Each number is 500 + 40 x the weight over its row's rms, rounded and kept within 0 to 999. Layers, rows and columns count from 0. Numbers have three digits each. The size before them is the row's rms in percent of the matrix's.

# o: layer 13 attention output (transposed), 384x384, rms 0.128, rows 76-91,204-219,331-346, columns 288-383
# v: layer 13 attention value, 128x384, rms 0.106, rows 76-91, columns 288-383
o331 106:493535585486511455468551482535440588559530467524478524522518521492510480502520498508512484495567472483480531541515463522539537534537495515476453483473511540461425588445478571482449513482508474472578488482506469516449580474484499491534589537533475521476484527518561439466431518512497513493
v76 094:444418492504496565484481526492546495522495444496415479486513516513503513476467493482512552400474505531460556542505526494526508587494508466499450432399526487492594521426492464524519472427480512551509519514457412553507473569522526466445534466492489504524531532494494445457487537512505487462
o76 088:563550504477515482399491481438460481503475468526475516529502461492514405505485478469541471469426507486490482499458567532518533560549515522518530504396522475512507468432473492451460577485436530493600602542407561467553494553462416466554522419588474515503518455546518497476483501408527529459
o204 097:534488508493506422465450416519509482473594519524480539527511511527509459427544506490521477404478498498527455516516576545472504484481512418463530423514434524487449510558494550477486502516445527495544448485529369457461555501465475513530498477507469509495524525568565506554456513482524573537
o332 103:463509462545472475543486541557439442555505521494477514506538526511474512529501548533524533568514565548516503538559393546457570523476473509517461557434506472564554556516572462496568510467513427532527508437553538461594556521511515549514483558479456532492512482437466489456480556481499496510
v77 091:500524517465485541506465533539501549435519469490534510533566454548564464476529499475525489476457509411510476501493503442516510528527588425460622436516461482456521576436502500450437523472474510472483503566539435484539503520525545460469499530503539500495585489465481487525490492569484443477
o77 092:522495498489573555578533534542442483421513498543558503508541517429482455555545494542480428511526526513468476588497492507523475518419495509508500543450554463516464535466496403499511444472544527581429441482443489479535549547526598479452553398497606475514470457494477492505435484434534487528
o205 100:488505519443479521514475473466540531491478479514485509480489459451449486453496503509527514448535521548540475444479487602480566470560545585455429493463504501508509436559526533501487439494393505556527492500476533509496477480499460513560499543527577501510553504487495460463515477418484497444
o333 105:462469595447540497514451522503526543547581510503519501515459497540529525461487545548478496585522504478519512517470546513491469499538492526506491511527506456506471540575550503532438478470530464463504521514477531555454471531431499443487516502504464484458442502474512496479511526518469514472
v78 096:551546495538482498465507555469537475464514406528524495462456477523481519500529590594486432533544498532444545475553415523461455462458523437423551421575512573527505469539489494424459577505585499461501462514528515497512468490521548459476485597508524480455527401418567478477493505546503498528
o78 098:494448579530509591460517455560489453475423509510567487525453511429463492566479439502543520532541516461511489480540489491548484521489539497450498483529514471547551444470546560474555444435480516513471444545479532437490457497468532504459484464525543459494504421553456463477423504469469482521
o206 097:618539555501471480463440559505503456524521567468574533487527498513569469535425456553458568528552514526508497479490510453462496594514486525428505466490544537576468449537503518441455510514476504485475538517519526561559536476482528516511545500446484484475490492476556495551515457505499468474
o334 098:495527493561552468485498502498508561479540509480495527457571498567558543480531476491479475445482418501471453454482539478500512483481509464512505516379410485452508523487500525545510532435544497540515552523462466544470538482463466499479539468529452531468476550518460485479513488476529476514
v79 101:490521551434387504509514521532530442525487557534488525542514516490587507537486478521489458499508411551467481468519541461457500528457543483483486543544486489499472498478507546498565450450460581518518496588488460453467477484486490567400464571575518471577506462475496433528538534509479522492
o79 098:481538494427488497544550476513545489552556439483507546540543513484577455451495517461547523584554498541469562509509481556532508456537515462460527456504449506484520542448485475479475436522501553525498467433545452414594486602481553544502524405516474472501508499463594472564492484480531475464
o207 095:574500509537509495528504461516516493535509479431527523564512487481481462482512504488500517489461482513458490449411514546491531493442478476512542495499576484482522456494554479455463540428487519492543436490439499458482456485503514527600512502497424396498549502555567458524507471430568451532
o335 096:504475489542443534428549494499505572515487568582451430464458505445420464597498531524521434410468539525521551472518505509509524506523488539558456514449515483558576478440418454517536457555435496552518547539508473490497539490421515527475511437441551589511505557418510578416491486423487528576
v80 097:438502499489516610537495540519428506483582462543508526487509524558525493467417474510438545519524502417471527506511463433485489443517464577541532576552512575592519424517526462468562538542502490478492497445512612551443562475592503522480501601527490548408546520537462490449484505466491446491
o80 093:428527530495512582530547504475517486525511568544512443458476526528539487528464471534523525507458459549498457520444499507448588517577447539454519506570507514486517402506477569492549466524480471411425527488518555542513505512549508500439520539496429508507520531501509451473443519549465491563
o208 097:511502473454483526495500546447556486434491545488506466418530537439475446498491493487505499440522487439533561534502483432573530561517512498559505497589494496496452437467472480596460598525541491463552579491532510415499439536568473502551556434445467447523462506555528526494538491536544455499
o336 105:542548507544538461508492560488519458516546490518492437518472527479454540503527550516553480477440473482529526524494489490476572398538518478518452428482544489493524638513482491432495549447461446495500432495497480575439524509496478515527430499565514546507505475517415511489501496470483557414
v81 093:459447462519436530487499476503545527561504615459530530550528438524512529460509495569506445541499452548510523516425501498512442523447476512481490448467559555457444518518493524515505493488536498459481558527526513497500536434528531504535519617463512503538512515431469490528442477465498518533
o81 085:490501470487489521514526502502484514545515544476536498480536454529550510443488574533506448512508573463538543438496555458524464479528500434492532487488504488550504471541551515464581531486519530499472493477476556408477514509513506481511463497530559531498512506474480515561403525515525515504
o209 094:526544494469484481462501506573511579519493517430502492471511500451569535503503468486528431523494501447547475489454454535529487556543444525500501461490479545443506461518540514492466448450504471543556506529510530515533469538487443514458478501553517477537532486518491405486448523448468510505
o337 105:491486492486488467542469527497451483471501552482502542470521414529495443559531412452494573535420545512440496517487485496456507511440506465460462504514514564552589490443535444436484534442512468528560496443465420514545586555553524488527514545442470511471425505487561529460515536540570440481
v82 100:445503523432549558513524471517502463466545524586432530551429573548564533491549382489567491514462557483544484541497486550428480475490518455506477561388517553553482571590488467472479475443387507467474482404465446443490520489542477498528510591426501517579517506555504491444520492499499468543
o82 098:482466505427517500474501596511520501524518538532511511519486582465473503437522533550491427480488512523483528532506479454495496531425521497532492524483504600478468448558545547487486553532503535517433497489518491534541540511489542467535501488527427479544481561492464524532496459540454443542
o210 095:498424541446497484512566500445507468472498488484463510534540513462494469546503566432482497512462599444494492445500528498568498466508527549437461474479449502494490472551530477552496523473469524516553517467550448587514503545473542558479511547504491564455473544523501526452501473522548542524
o338 110:532494480580428457543556470430413527584532518478498506471550464475503462538520463567472537549474492479472480558503432490531494515522509496464515549434438483529488511439571527537514460511448459503421498510501468451439568556490519528530466509539503521527507466494589562472499535520566508503
v83 100:415463419508434507469525541530579505484495512473462472528442476489495528571483464484498455518570479495517478422520487490511453482481534517482469613450411548534537470601492426512578498554533538519530508488555517539526504502503547478456501545492574442402530489491488536412496545475542523459
o83 092:466498448475449446544517545471478482504511471488506483438505458492518482465470492532515511511482492465508507461474513505453495532460436551540557557523540560470499486563548420478581431427510524475555528498512515550498492523502502553452488454521538491560491486538566517533478542513454457575
o211 108:533497513479479480511558531582570520547492490508524516453448564488482467563468437480544543532533508464488450504479494464525495453514496554462502564511513525533479437531489468500504539526484595492531528471462513535522509533480520494500461485504467517566518562533471506534512488579461439526
o339 099:431545526495534475482470499521473415477528578459507486576497551523441507473475527525534495516477479561492484462573457524540532495523493519458453508446434436490534543535509547486502528529465475529446548501504545406491488451603430522527469525492486453471490452436555474453486446525464513492
v84 097:483478567504465509452476565487532474494561492545510539467542481472508557559424471518482515529542445521528535480519441495529506493497568501502473508549464491557543487539475489463520513488552487533507434539469475536450496516456473494547484507528492470376502493515557475473534476423517530503
o84 099:501503462487474527531474514507571441468498500403549496450433518476545550494513528477558495503520466467527510544525517526446480457526510491545419407497513526465508465447498524501475499414501570516494563499480450480499467519471558504461496493451405495530511523498520500549497522464476521535
o212 097:504510454483419442604472529521463507502499454528456475488495503477539506485513496490569435444589493450540469506469469474426528532583451540446480547451458452474551457431583500536518522553486473508504468472496447535486543493515509517456513489512492542557485499529503479473475552508507538522
o340 099:508482487434501525498558483474481467531551544493483529524490488494520511497478467541476607521473581493447506478517510537513527550492495457546552519491547490461455507519440483517435452507492537465509546541488484497457435449531452526473511470564525575500554460508534501488433446572508514499
v85 105:530454519502549490438501519458577466508541453472528485465468468514514407450479478492455515543548540565436499430550470532515497503515506496464500532503553484496454452532575455466481441558487493518535462545485488446495446521513466419483499468493547414507527593492462527553495531540509505533
o85 101:528519522521501477544495458502497503535512493530484501556480461445490557507449579467502468560501480506531486436535487537462456501473525527415509532450559506517490527455513550476492493437507514412573535525517519466494560422472517429475474571505542484533535560517475504568428504536470407505
o213 105:472484502550538526479457532469566482552457512495492510503552477503460469395552542482452578480521539525563556451567536530518538500417502497489496538516517528515504467465532506478488500462521542503543541534494455514460517486505484530412540485481504478530527462433534533516477487455458495469
o341 108:515515490567462481588534487523490499477500566501525476521527506427479550534490441531552460498485491517458515625402458456570506526566555513494479472501513525533494488510477507401483480597498473502555448498518467465467430500464548508623514489476433483422535509467489464440490495442512486525
v86 107:488442496502468499465499442458485450528423481524483478547523467563502529546546467462488476449504501479547507539482473528440521482496445470544407527500442497501472536562485508485550451497565548545486557478515521531541468431498486562555490509459506511500488456521464576554575467487458481460
o86 099:543485551493504465545525439549492445451562493522511526490530492551384474453452476481431548426482561472515512578474472601463514518526554492459519553535501525526477429413418580564507475507551460459515486463479473526518520492482581554513542523499551521516502516523448422494584456533484461575
o214 103:481472490517460549452529533408473472489536524476501533473484480521495518479516468489504492491550479479450476508558514533486553488544521573479489545489464543533462474524542590477513540485570536513445471584606569562531445554554482486516466563465473517542433448514503468503529519541460545520
o342 102:493491450467472461540506471496441511485496518441519461467527473558568520580532551519513546572436560571558442461546543466551488500520577483502465517554560469499561500520542509463472470499448495527449548484524473472461476484516534430454469468470470534495495487458522522548451505466575451544
v87 104:472472511509563532440489527579586518501511476580443498483592531456431515478604426523466510473486453450583472433462505497508517508503560561551540513515418545501514592531488477429528453502457488509492442487444450512472502481471522531492447498513499455505474468527447427424494441490506468457
o87 096:509535584514450500557512487500544459447417498496562503494530554489503396457505522474452487496449502457463522551457513486456487530551506579444454450476509528525596428501529469518473483494489519484484464451433465503583430556442530578506521503550424546514515477467453511493520475430551510509
o215 099:473544441516515455476469581461484490556465504536519535534474521468521536457475458539438515478432458506476478444519489617460462489502493460539519451471476511530500564550508526599472564564430536513590510552556531502535481498480516531496553493504476483589545441528435496475488517463523487520
o343 106:478473506535541468427428460456542502520552484452479500513500498551493482561542505571529577502553473445532486478534501514503543509536459479536554489565505521527464480461504533539492533497524510555389488507468506438555582495384544524467510524476560499531539550480521526548433519517460508492
v88 103:536428544495538548510485535535465495443510527545458482475515497510538488520443536410484508501523509501495514427605574457464552554515444539500489527453465520473549475433453446498575500511477472487514479600486551525478514523512542484540509529557545520505528448486530493542514512506434420464
o88 104:502558490456484561511521534520524395560526494605475497510461543488473380501516534459506516528555476486462498498510469538538559542481443532519504490467511458483519543422483499492526543513530476479520537473478454488493468512557521529499466488570543470496464534522592444544554466491576506512
o216 091:512475449459507553463546494464519453501476473524542476443500508528481423570531514548540506483543487490461504617486502514509525494530484521470474540538561483491548510496507491549475542465527582546553522486541418454531460541536492479429477542521416485449527552509548482495499536524490535469
o344 098:532533509544464507509510527527500532520538514462504535458450541505495534515483421489462536490484472502551473531480491603527517550454535479533516431492531471491500512501486400582524530459507531542513444495517559481450545460427495531482578471528485536464505435572464516539484437455442483553
v89 098:511527498501503506477517465507448467491546475485594469501491475471476568558427474541558568480511529465552459513514560473477495573407513505491481562536426520519502483481518529530512501534505521509550524442602509559573496478521532519498570526471480479525474564483520527485581496460420520532
o89 092:488477408522494513467523465459543519537558503541567511421509424497428508473418418526519523530479452504554471466527528494500557480454548467441485471452499527489447520476479604467511487563502524489571503568569487470445554596476476549550461540434519552492520508517546439458394530485512526524
o217 104:435468455456525513528437512416517416424505478559542440477513444567465454486529540540545541472491437438486569519446481555511557441486534415450539509495457429531493517472478541504521480510491462532509477539553468511488448454415494549481511489505559477551499535468529512488457506471446526510
o345 107:483477575455464441495477521497465502453497524451490576528445477517504532513532495574493479470554497556484474545507537496545511519483569574550503514461559441530474492497539481562477445470458556509426527470424499479528478446473489547468510533476532492458483501523445518572557463585491520518
v90 104:491547475596509448605430430525482541515515430450477433521447444535507475515532448453523424551555568503506461565495536538485544514524496477458535479481490530512418441514579472581520477543501531568501519523447497539498560533485572439468527485558478559467509551504537428508563517484485462512
o90 101:529488506580501465573458487486483520544495519506450462547468514504477542475525524515523509492518448523532546455497490535492458512464488524562523515492507473526475448454533476534552538535462517513523497506533482548532479524536487489446480533499620472518502556486421523420525502486569445583
o218 101:489512515524484497479477530536478545492500430542453538447537441503527502480498522484483498507632476465545468497483503549592499479439515488487473512512560487477469500498497460524573487545538549457478391499463527529450519536538520452478455525473552414442456504466553518506438538469565537465
o346 108:421478523530487560487528462467495488575483533417558504474499502453485481537478518568487510538463493485471483479552471445462607501543483508502552515518450473474587506494577519421552507479455530494520547494451452554459457523487482527469550470462433546535478505516492451545569553470426523506
v91 097:466467496465463402435574519465495552529509489464505442482508531475523417505496561589493466455455472488538498504502496468497463479508449509523533545485509559478494513462480432501527509475441459580520590442435524484512513539395473466498543474523410510502524498492520440540515494561571564488
o91 095:471445505505496511496518518574503491445558493503549464492451574458518544508484462501502429567533498498442529473520463463439528528538493439525489522474403501501499534410525440474495447521502494489487548473536522431457494480482521471541482397504456472502509494525503454492513420448450570557
o219 094:534420411475511540521508504499497596440566528557481549436515550539592540419496518467458469529568629556465543458463491450488487433544435478551503493556438440516519476531502457577497478524458545479431489563489536494508534527531467477540487529523443507515473430442508500469523452486538443440